Weights of a small transformer language model.
Training: a variant of SOAP for these matrices, 293M tokens.
Each number is 200 + 20 x the weight over its row's rms, rounded and kept within 0 to 999. Layers, rows and columns count from 0. The size before them is the row's rms in percent of the matrix's.

# down: layer 3 MLP down (transposed), 1280x320, rms 0.0858, rows 475-494, columns 64-95
# up: layer 3 MLP up, 1280x320, rms 0.097, rows 476-495, columns 64-95
down475,101,220,226,217,200,197,193,209,190,199,186,237,185,238,229,223,177,170,233,182,215,218,182,185,175,171,188,226,245,202,193,198,215
up476,086,195,186,183,207,194,212,202,201,222,165,197,169,178,178,186,198,187,198,213,157,216,197,199,193,180,189,186,183,191,217,182,192
down476,101,201,170,173,189,197,250,153,156,190,181,226,206,234,202,179,220,196,175,191,214,202,226,180,187,188,174,187,216,198,171,190,193
up477,105,211,215,184,208,182,217,238,240,188,190,220,191,242,220,213,224,185,236,220,196,204,197,234,188,212,205,168,209,174,203,203,178
down477,105,169,201,187,221,199,158,212,207,172,226,170,200,237,219,199,224,208,191,202,195,216,183,213,188,197,240,205,216,179,204,209,206
up478,092,220,198,207,159,222,210,218,171,240,198,177,165,184,192,188,218,198,218,236,236,213,251,174,169,193,190,209,206,205,202,192,196
down478,104,208,176,172,177,210,197,233,204,235,171,209,170,214,191,193,227,214,237,185,195,217,224,221,217,235,196,236,215,191,206,173,212
up479,109,211,198,206,240,154,193,198,168,212,219,194,208,187,197,174,191,202,236,201,204,241,183,218,172,236,204,196,208,212,239,225,193
down479,111,199,155,176,192,205,198,225,201,208,219,172,205,167,223,179,226,205,215,201,179,202,202,168,207,202,214,191,206,191,205,173,223
up480,089,208,167,193,202,199,209,156,226,179,186,184,174,214,176,186,185,205,223,196,207,191,178,182,204,167,222,204,158,172,179,251,169
down480,089,188,152,203,186,242,195,189,231,248,202,216,191,223,212,178,257,213,212,208,215,218,228,237,223,200,197,184,167,148,214,219,190
up481,091,222,214,201,207,169,217,233,212,180,185,186,183,185,177,200,204,202,211,194,187,187,187,205,203,198,228,205,150,222,179,184,189
down481,098,169,185,207,185,210,224,207,165,189,208,212,201,204,192,205,200,207,167,201,188,193,229,187,184,182,208,193,201,217,167,181,189
up482,092,182,222,174,168,160,203,213,179,187,228,190,194,201,211,221,195,194,227,176,209,179,163,196,223,148,219,170,204,227,203,198,198
down482,090,179,151,218,215,194,164,188,175,211,181,187,195,167,231,200,200,195,218,197,197,182,209,174,204,196,187,208,190,189,198,214,228
up483,097,203,230,202,173,227,182,155,231,214,167,183,196,181,199,213,193,215,218,227,195,199,206,204,204,193,259,202,237,202,229,192,192
down483,111,210,172,225,219,166,196,192,149,168,212,224,203,214,232,221,175,185,231,204,172,176,197,163,217,205,215,191,228,241,188,221,212
up484,109,198,197,205,212,238,203,242,185,207,197,195,218,176,210,201,194,206,179,212,220,193,182,234,258,171,147,174,201,163,204,206,230
down484,111,223,211,172,194,157,197,211,215,225,214,157,200,198,173,186,191,176,207,173,205,173,190,185,180,196,176,204,160,196,213,183,214
up485,094,225,222,204,187,239,181,215,198,216,222,240,210,226,198,208,176,198,221,217,185,218,167,212,207,243,245,207,182,186,214,170,197
down485,103,235,197,206,174,209,223,226,165,227,196,213,172,226,210,188,185,215,197,200,197,219,205,207,228,190,195,197,189,247,193,219,157
up486,115,228,224,215,194,192,186,207,212,221,199,213,202,202,180,176,227,204,201,181,194,216,205,196,193,169,185,174,198,211,184,217,203
down486,115,189,161,214,179,177,196,195,179,165,212,182,174,218,205,190,220,203,217,189,207,236,184,217,194,180,184,214,183,206,183,218,180
up487,107,194,184,147,234,181,186,237,204,189,189,194,221,217,180,237,168,187,224,167,179,172,216,191,204,220,236,163,227,213,183,197,216
down487,104,183,188,221,205,222,189,188,177,215,194,216,188,210,225,233,199,204,202,166,214,178,172,196,212,214,189,180,213,199,209,199,205
up488,097,161,205,187,196,190,213,207,204,166,177,173,197,215,210,168,247,196,229,172,196,244,208,197,211,284,195,239,200,186,179,169,224
down488,104,198,182,185,217,232,202,167,229,192,171,195,195,231,217,175,212,197,242,206,178,214,191,193,199,196,215,214,206,203,183,198,216
up489,092,187,177,184,201,197,188,198,184,221,196,171,209,210,215,245,217,205,188,185,205,208,233,199,193,207,200,223,196,223,203,191,208
down489,098,189,205,203,190,222,220,173,179,213,242,184,213,212,214,172,238,196,183,170,196,202,242,206,204,199,196,181,200,218,187,192,159
up490,107,188,222,182,204,230,199,174,216,200,203,192,206,195,163,212,223,240,217,176,236,177,227,210,213,219,197,183,181,200,193,167,188
down490,106,199,207,217,233,223,213,210,205,209,173,182,178,183,190,211,179,245,196,179,219,194,202,196,194,212,191,221,197,202,192,199,191
up491,096,181,213,223,217,202,208,224,198,201,183,200,207,200,203,200,211,208,194,188,205,198,229,224,164,194,196,187,184,199,200,211,191
down491,100,190,228,192,216,188,214,194,202,192,198,186,170,231,217,213,224,183,210,208,173,189,236,234,228,200,216,179,228,211,201,216,200
up492,113,211,218,218,204,171,215,212,182,207,212,190,209,225,189,216,211,222,174,178,224,234,241,180,186,196,198,202,182,211,195,196,233
down492,101,165,227,194,168,192,208,227,205,217,193,203,173,158,204,209,161,217,173,211,216,226,207,179,167,220,198,200,173,179,212,231,177
up493,100,222,223,229,190,187,240,210,209,204,159,210,187,230,180,188,182,173,211,193,213,189,200,209,213,189,204,202,195,222,223,209,213
down493,103,220,181,206,199,182,213,189,192,187,190,167,181,180,201,198,218,183,208,216,190,175,193,169,216,207,174,200,194,207,199,166,177
up494,092,216,215,197,206,207,228,223,188,255,160,191,215,183,194,218,165,221,208,199,200,186,178,192,200,186,217,191,215,168,209,196,135
down494,093,173,213,192,211,191,200,212,183,207,227,203,164,197,200,205,198,222,177,192,198,208,201,240,223,186,205,214,194,203,206,179,215
up495,101,161,204,182,182,232,201,217,173,227,189,233,193,203,158,202,208,214,210,242,190,194,237,193,170,186,174,191,191,212,197,211,181